config.yaml
init_std_down: 0.0
beta2: 0.95
final_lr_fraction: 0.0
Each number is 128 + 24 x the weight over its row's rms, rounded and kept within 0 to 255. Layers, rows and columns count from 0. Numbers have three digits each. The size before them is the row's rms in percent of the matrix's.

# layer 10 MLP gate, 256x64, rms 0.159, rows 235-255, columns 0-63
098:118133140125162168109126157117145117132135164076123126147113137136137134139127111135142135119152120112144165180105098109131121104079116166098163154118133112123158104121171126083054114131151136
094:146094120131163122149107126125170136114147127117154122134174156096135090136108139137117110161079101118127092164142144128165124115125099157106157093139087135117136124157110152113064161113143152
103:095136159089137125140097114117121144124135137122113092125122197170132081124109093096108114162155110121091115121169116131131104116116126122107106126108161118109157135113137106149081087160111159
087:122177136114148121144115121122123168159125107140149113138144148103087142130116178115136129131086118117115144120113135128179114142130133106125169144170115118138127167104133138182098146105065085
113:122094118148061137109108146126131153133140096104143125128095159138103085159109136139150145138143115134093096172106128116113132133095111155113137111120118141059146103150147154138171150110161108
093:131156147145162123151143125151133164129208103120120098088121138116166119113121175105150108131109117128108108091145161133109119111150167152150125161100139162146086127137139145165138124158109128
092:086153122123113115153119095098120190113145160117179127114114144132171152075149110138143158120121115103112141125084099174135149152141117136101116148164118103108147108137125146100144124120137169
096:149132106102088129126154110084098163124172199159129130100143132156121157172139098126093148137134116134092175113127151116134162129100136136092133146126161143097133131132140104152140141100141134
099:092124098137156135149102128126102128095089093081134139103106128095121140116094102113172151162149109101131153119123134170170147122089109133119166125116136153121177166110146157140113126097139116
097:135158138200167114135138120096154152171130147103083174128169126117131147165109118117151127158095112116148149134125116158116106141098122115119137125110107163133126086155130107159132155136147162
093:168131140124129100156115156156148128135092086129138142147100099095130123136153120106098117130096120157196098157133145167172117139149105129102158169107119113112130114160133134165104160117143149
101:138116136128149132168130115143100166120101118107131102135118125143153137119143097178105116124194096156133115142104111144176173107156138078146113138148104150164135102135158105125097163153114130
107:104118130126114155165124094136097130091151185114153102094131109102103150123146109149097126133137101079152117127160163135156134161150116123137163150144130141082093132115144148128136146143148068
094:136108175175146162134132107133109167114120121159105131080132125137106137182158105161097128154103145103110172160133155140131104159115124130104098108155132126115136082122080136103120123109124145
107:122116141138105141115145123136086138145143110130108095128175145158101137135072146128139150125146171112138167144124099088107119100131139103122074160110128138129108163111159146118085162168140090
110:153121136105143133126153152125133067129111167181104128113137171114156160148113116139116160111142107138148104146151181128168110151126123130134115105125089108141119115116084095159085142112155103
106:173135194124136130118105132192113111161127113140140145116160136148126151140114110119138098111148149116096163157152140181152131122125132123145107166127109120106138076092149140108114138156095139
099:116122134152128192101154111160104118147151133109113130124109132095099182133125136101117151163122127105145104113155108147132167143149196165142075133145123148131134097145158146124116145126106103
106:126136126142100098155129171118167189129137130174130153096107146117082104139119130131113118149139129119167139137138135110115125166103144157133108151159134178084142095145129111155101111093144166
101:117152193125114120109137131138140114115125151108139125135143170101131133115102134160166130138164118117138107147085136116093128130079127208117085167123104133133112128138098127137107171154123140
097:142131132053088142147116145144131110098105120106119111148132131141130130143104120105120133139122088078139144107129163154123140108125154150116153150117163124102126138067158183148120130168168134